Weights of a small transformer language model.
Size: 9 layers, vocabulary 15651.
Architecture: RMSNorm before each block, rotary positions, no biases in attention or MLP, untied embeddings.
Training: 549M tokens, 4189 steps.
Each number is 128 + 24 x the weight over its row's rms, rounded and kept within 0 to 255. Layers, rows and columns count from 0. Numbers have three digits each. The size before them is the row's rms in percent of the matrix's.

# layer 6 MLP up, 1024x384, rms 0.0493, rows 203-219, columns 256-383
105:146104102112146128135142141175133163083131154115163117135162145098088144109173147105103127142149159158116145125066088118090138128128139110098101115116146173150141133124129110091110094118097075137115139123129150125119125131163199159142117105106142098137146155136148106133137084162137113165116116141136102116075180118138175112118155113153104113115078123114165169108129096094138057111150
102:120134128112174142068092140072132128097156110133093125115151167141126160118154120159126118112103093120155119125127172133129172109129105134110125127134122129095117090078134132160103084142156130121138142120138100115151147139149178180140133160145151125089110126104096153133118146153106129160120099091125119144145097125148126109159102099150109080133129107134139115124125155084150151144145
100:116140107112114145114135129150162083095149141118112103134119139127102090099093137158118107081149104156119162171111109113144132145110191183137119126103146095133089130132168147143140102082107129088100092090122185144141090111117110119134080147119088158058132151149120117108101147143092143139157159104098124114111161138163119091132128133115106130113147101109144130122134171160109136162128
099:114113082101134129147113104151138144106121163133127103148087079141091122146131139106135105163142114126130083104136124114112129105119116062168142139166103166096162152085121087127092147139139179095103114116152110127081115086118109131116142189121120118160169120127104118132130103134123109108108104113129084101131078125104174128132150124124152125122139127162102109185134124140127124131153
094:161138185164092133094113141122126134164148180145139147138099174138138107148090105148116126135145120105111171128136100124128169132117116134144098124169125130137101148088098147144093131088086144111140145090115130207136143134129162125158117143167171132170103134122084108148112163144092148158072130165125122100166111138142116070122130154135107129143133134141164126130112097103115149144107
107:129139098118122139125078146081122103127133161108124176096167134166121138119147146138115149164103117095146128116125099139157156129110097135134115124137117124147112123159111147102092114181195153163122145153133116153138134124127113134109156126150098132091109138159137150099128144105105110110113137121142088149150130136075126125106146144112139122140111116136114100148129194134116138083097
095:129143122133129138123159141108163134166129121124185145124163108154140129171096105139131165096095112120122117096123121159131132132103141078137110121137069126176136126144113167140123139141173136087111171079129132108140138146168142128131178122177126150120181065132137152141095105136115159106149130118108103118148154136070104099138120143097126111139149107130111107147109127145119139119103
095:102130119107119149151063132063092116128079141142134132109130129124108091119146128114153101114116124108103200150148123122122137095112157154167134129157113121123129102112135119133126132145149164108063127133148120133103133110157141115103145105162124130098152109169139145143128136114125121144133115157178125135112126109116123106105135162104141103088145120121116123173148126136094158175107
112:098177144105123166122114141107116141147119138105102141121136117094129119156118131130073119175157120099131135112123138076122074119122155118127088135107085181120129109086147087133137151127184126107133107104105142133144122112076153127118125098140126108150130138105112082136103088107154123129139103167127154137117155152107106141141185131090104091139157105116130096129139153169137135132110
097:168117115153148103105132170111140088092124108151122146163168133145091139135153134159149160118105107121150160089115123107156137126127116107168151086127143155132104109068135110111109165142164112126117078129093127099129104116122093125132124114162115139119153110150165132128142111126153134131121100140193121133131169116105093137109151111132123133117198113145139130118150139073164140124115
106:107140161178193138076083127118160185121190127124146106157132129189100115112146144162137095104118117094167185158128181135129172132093082153120128110121136124120150133101100145125088128105145081129117114137120101125140115119089107148142073127056117176107165137133129143120124121125147126108144129161113132109079117138098131141120104152133128137136160090130112098107140127148119115132125
100:111099107174108116115135125127148157142137069131166142152148107147127159142101161100123146125128155136148157115146127081152145093140180141159178109156112152163123130129127116135098143123117149075107102149098146118158125101132120097071140120103116151121149106116111143108142124081143107170105182138116155130093130144127126099120097132146119095137115112148095119108137138148112153123134
101:119175126111127126097119132124148151152124107123115078127141153110128138162174124171110149121169138156155130123169124116128134130114141159081150130103097122108139161124151134080121070115143132106107164165140111080148121151152119139112148118150150102139140118115134171145149112154067127124146148110140136130108161136165150069151142071106130103142121189125123117138138139144130075156131
102:117141102117122118145079116127135064112112146167099111119127196158107117119141144125148092140117124144128136107144157153105123164130151089112077068115155170116111161145122131109116120125102142137135127107133129129109162098122132109143111162114164145110164136134121130123126148096082136137077134151121092157124071161147151121138166111185099142067111141128104121152145097094115123162115
102:100135113112163130118095076139111119128116165136100109147153207144163094113165099132106123145129137142112109138091142142094129117121117124150100116134151126123142084151098170160083123114141131148120112109091129102196148156080124118148122141157103109111092100139131133108142119102099099135138136120115143150122102138141112130095131127139124155123091149133142111112094152143167133121140
102:115171181161102120127147130138111135151153146126148186124155144143108141140107092128131133153137090136147127093094112145097143122117111132131132114091156183145138133072106141163154114136095161111146157108135153093136099058083166117125115106170102132149166170112152127138144095128149170130125192191189149136180155129145073105097141122153124143125158148176106145149193105153111132088148
097:133160151149117115151109135103124105113170166155139160096142160142161161062099100137123139165122160117139119136130103075138087133135136178140146168142102137152102127109098151097150122134100099163133145129148138136096154139148122138111113128112117134110084086126131189113111176107083137115134106112134111095117133132147077135127140078120063132090119145123132140100132126155101134144170
# layer 6 MLP down (transposed), 1024x384, rms 0.0413, rows 203-219, columns 256-383
098:109177128161132118159119165098141146132132137102113158156132158134155151158129131157161136099088093148155140092135163107120097140085131098103115129166105073144138116143170092181127145097142161117155188114125115159156121137120106117174176110101106126111123112126108133132111109144096139125123138127141153144155114091131160152152112099118206146127151152144133102115153113116123157109147
103:141158120101091129122127121107099145151114151155138079130121113125144136068178101080144123103115126120171153134183112169101139135129123122093108094151145102126095112122099127123152152088116131136101121178123149124153130125124139085139116104105123082125125107131140111127127117094127116108124136143111160132128123144130139127128106146126136099171167104122130141127092096074091110121132
106:129105164159100123114102159115130131150107144121114109098193148152082115143113126132146144138145104111204151102108151131154123114131053138138136148110109125067123103106116117136175114140147098165116170146111133119142134212103121123108157117110122113125140131141104102146160131139121123118129123146099093154153124149130141131150131156135094105161108157167162112090087140111190114099094
103:108172172121152101172134097160154148107105130085150126096085125127095163134145132104114118135135104134128123108075094115156118123104085138153089171132149112117154144184115128103127134183115126097158119086124135115112102123152139115098145087152086120175137139127107136143117156139126127098124130143159108199135153152140110122159116086138111119083138139111114113138124117160120118169144
096:129129124118139113104129157103108116132159082091160182105177126101138149110116125122124136167124129127127104172131134140136085128099111132086162160159113098139165096110131133134103145126113127135182125127104153140173161115096116125108119133128112169121134164184089138117155149123159133109138130092106152137085128110120075145130165139115150137138149171149117131106093134169141127145140
106:122117146149113122150176135114124121175093118132148099154123141106120150131142126138135130138143146126136126138115120159114124121089098166142162131160104121136105131068102130154141126152141112117069167108106188082155119184132154153137136115125068109146139096098110165138132145103125141127129105137109114165100074131106132141135160166131094112100132098162142111148121127153154106143149
098:102078117149117162102124081150108128104131121122074151087102148139110123156099139131166134146125198158135150120121127137124128124145133136136113131154162169146135097109106084151105124111125126140163137131140134156115135107138106119100156068104151114106111143113123116148114116141099121183121134173123111120123136109125150133132116095148132110116131139117137121084122144085097122131144
099:165150193065166105149100118141149150087124125124095142143129181157136108137130109114120117143123150131131120147119090142098094179121112131108142121130128125132131124074109153133104114107109127104144102157110139150148111101108121102136167146119167111177111147116110079114140145155134116124135164067120165107148127132132093097131124117097182103192131129080116132099114074189131132118134
112:157124120114123090160113120137158151128135095095123171100131130118113109102087134159177090108129111134176145121096102114157099142177146116087128136117123132113114118157118119125110167118138123121130122131149095136142099132100146143081136144153119141141133106143077126160130115133169109155094113147143133109165135170149142090084145140129086149134130146098140119071175141167123133159124
098:188144113139155124154141118131136141126155135119093141129117099091155145126122142088160139125118173092099110110127125111099103117083141144119132160097128144149150087139121143174138071123114140134093114117121177149161113132095167085103146125126132131159108134109155115133089138147123110136157123090144155131152095127129103118151119106116080118163087090093136072100133141157099121126104
109:098079118140109126126121127137166140154140110149114139153098102110119099149140119126107103116151188114151141146148100099103127138115123168151149075174132152155166101074112139144088142155142152100100125108109150115187131138160121131130109128114144145090118143122165180103153157139113158083139130119143134094125115075126116153125131145115082130120129127117089162093174092164114139130141
092:127106124133119085098149138101155113138107159178158087110128132135168151115102165110162098104120108133116141131107136095162110121152153106075152086122135156082166140105172094147119135106095143098113106097129142147095123145067130148118138139126164132132168096151148137141109115152109107136098089096136110127150148149136110137131153139126138178135142132136101101127174125097069150133150
083:157082076091142145141141109129089127127126122156110131115092130112148140100099142134146099171102097120131139129124124163137099103112154120148101162205144127133117120144154143154147172145142141129095088086107155148132106113110132151152132140079110136105109156124087129090145109105146146144130150155116153121132129115097101126101107166153118118122110156129127136124175162120166135105137
092:142176153127140120114113141141145111158119085114119096135094115155152184091134153133145108095129109090145128124144121123096136062139143086118102160088099094134166086146153144150148155107134154164102120133106184159150133151148092106107097104103102126113116097173166121138140118143154137113130112132110128100139094145154144116136136091101121155126138137109156096106132136148111119172126
105:159141124131081136136210144155120134150158165078102148157106121121136142132117123137128134094096124102152134121124136153120117169172155153172091142128090155152146117117133134133175157105145133145120160083118195154151151139119113146113136084129157125149113132083160138143078097192119130143099128087135132105132120135118164168100132131127085084156135152114123141128156111130159102116135
105:105118170150135144154169143098169078116170165136102160086091105140129156148140135134112133194139128162141153158121138141162124118086146123126129134115130098157110095170144143111156156169112128123115107116109105105156125095129108173127139166154120147121111153146136105139146114152145133157101100135111115150144115122121121136151135099108095132144173107104111120118102131113169129148112
101:134125142136078159149144137190125119107121140115147112135128100131098137140166108159141057142134114091151161155128130117131120148150131097130101162165105157114132119140137124165131176127090176104090109153120108122112170088160092116119152158114113150100145144123135098073093124134119084106106174099101165125140125132158151146139106109141120103126135144120096133132133116136140134092135
# layer 6 MLP gate, 1024x384, rms 0.049, rows 204-220, columns 256-383
103:117096121157149160131126120154116136082142137131102141092144121134110169106094110159156184139109109142128118121148137112141085134144145141146113114137126137139153143161142145115126129117155121180101100147134143106111113113094126094158131132122099117090144109090112124173105110057132127130131151140161165152121065119122110116178141120126126130147108110117091141115142107126121126138171
105:094132137152163131103093125076091141159150144136137141169109114122148108105135124119109140161149112083183143124113158127096141149164123131122135165110129134155159124122170105102114158130183085123106131182135091119131137114106124109154159127136161124146117118110134167131098117123144100116120087130102156103120135094129136136134112123149117108180129151171136110139141145170151101122131
104:148127138104089135126137169128131143122165103106131194152121126127086117117112154145132103144107155121124110164166154136092115114100154117098121119127135087108147108153124156128062075139121120143093108166083128118084145137116100135153122137113070114089111111100149110105142154128165126126125167153114162129124100100170068113124129114105114134127147118098113129112111093135127128109096
097:139158165133149133118109118132147114104079114159152112134108071144146119119139141117163086095150178124123132145135091153154170113142147164162081159131139145126116134142122121129177135082166099087083100152137132124092137127146103159132145111096138106149156133117121130139175131068163132115139101094093126119126138117128149105131143136077141151084116133151138091126155069167123154153098
105:132179184131143171076153123141108153122120159140190120109121108103104136116117111176114147123118133132142147140080151100176139155121117119116128152133144115139110132096168152136104142123134102104102135132145108122099126128117172144125132152135091121113126109102124123141129135147123085113154142134090130175117129153128119082139143119095087127126105122101122171116118141178114154180120
100:111160120145146088130143126144083113130161140165097161119129180103120128173147116133118123141140091124117106168114092127143109142128108145172140143098138139085136103152131130138147159119123086118161099156101125074176184156125099140135140168129146107163129118115140150143163146115087113138103139109106148079135169111126120170124143135139132120111145080155119125150103146141174132132135
096:144160131142080131121159140159117139133144168111140124114129133138071109136133119120120138094087122129155123102138175138119164133133140125094109167153141161127133111129121090123163151148148126145134126111097144142180118085112118193120126175119142112141144140146125159143104142144164125164154124112135172188097103146111146143118140137172116138142128100123120080170108105121099150083123
108:158123137094094129101126125127141124131127075108171131124158121100191124124089132114170104122104094135161123143123111133144097113132150139137109137134138106159160159144146166153125118122152085105136143114100127098124135121096117152096137118135105108147171143134087120101133141163150108136117160145126138110093130109141100107164103115139094104137119108093120154147079126103133127131134
099:136138106119133159155127132107109108144133131086145089116126141089134176161145138131108123110119152139157120104130122149121114134122135166135161124141078091092119104136150143149125096112130131126151183105140138135153119105150152086112164136146099114145100102102149095101102145135108089151154140120102119140122112124124087123110120145053091182134080147152129100106135141115105110132147
106:136128128097114123105124108116095127157133133117125118146176102124120128128163129141121128098158174129180137136143139146140115125106148129121121120133105148129104115128129127146114126210168114123089117123089090140139153149121126145106161160140095167122155158150122156121135139170102105142155119127081104100108143116078149087138124125122139128117133142092190099114121138141127127130122
103:069126149143076101150156141122153110147122095116153104128157144143184129147123095107151105111118159108124112134102093089085132105130121132091131078180156124116134152127127116112116109140127130113129141120136118161137148108130087118098134082145168182084106120124087121130160134138161120116098145105118160094071159091110107138102104180139121118173170112104168140096150119089150127139137
090:116177174142101148135125129145096151109137078143141103087163159119115141145117121173137157101134145114118124119172118129090162113114123179135155100127138111123106138167108099121070116124120139152139145167133136088166141127122134107114129132159127150142137120070164136131153151164132156097163143109170158139099129149152143145153103134105089097142129142118155132148149102156108085125132
095:121117164142164113110126158105111128107156131135108161197123105103147133123157134155148128127133134118145124125116073135093097142088142164091190167124121122131101111118138143121150114146138145138127132139168128074173081134124126198111161117126130130134109118106138103133098146119142108143133057150109113148161159111090083136120159145136142136175079087136177156136111157145119128097158
106:126160121142136135131115124123090072095115106154175126158121119076086077116137115128168098150122122121118113153110102153118126149107113127082144083082124142135112125144119101145133147135154122089146080162133084094138136108136158133102154154148128170129099144167085154200158118152112142131118096128127120117142117085143119150104167123105142135106150159133100101139158139130130141147120
098:151110145119064121161132057112105122103104094159114140137140180138102115127110128107114109077153127117140161151125115111141122119109128151146110124127133106109134095117108163146143117118120093076124133121117128150133151077111121147163118132082113139096145145127133160162129120152139129115185147136167152144142131142117125100113104162152144144167135100128141119158134127145128102106158
101:114131159121094143148134132150137128123116103103147119147095127138106099149113139126098144073151190159130098102177097143109090124100137126143133106096137097122101137129114118120122112109124104137152089145143147127152080129135169120115179146139114109132151136088129094132127144074136134133154153139112163147121170084158135135160146132110184161139112100095100141089147121133146165127123
094:104107072117081109129128099101153167107072119174095115118098177116125131145130127167108159131117151145125158144094173133109130087137090126173168118108112102122118146157135111143077141126119124114133128118114141129125137110125123121114124122147149158056144111125161112138173116136171163165163114127143131113135135123095117141106167134122169116168139145107186133109120160126089128148149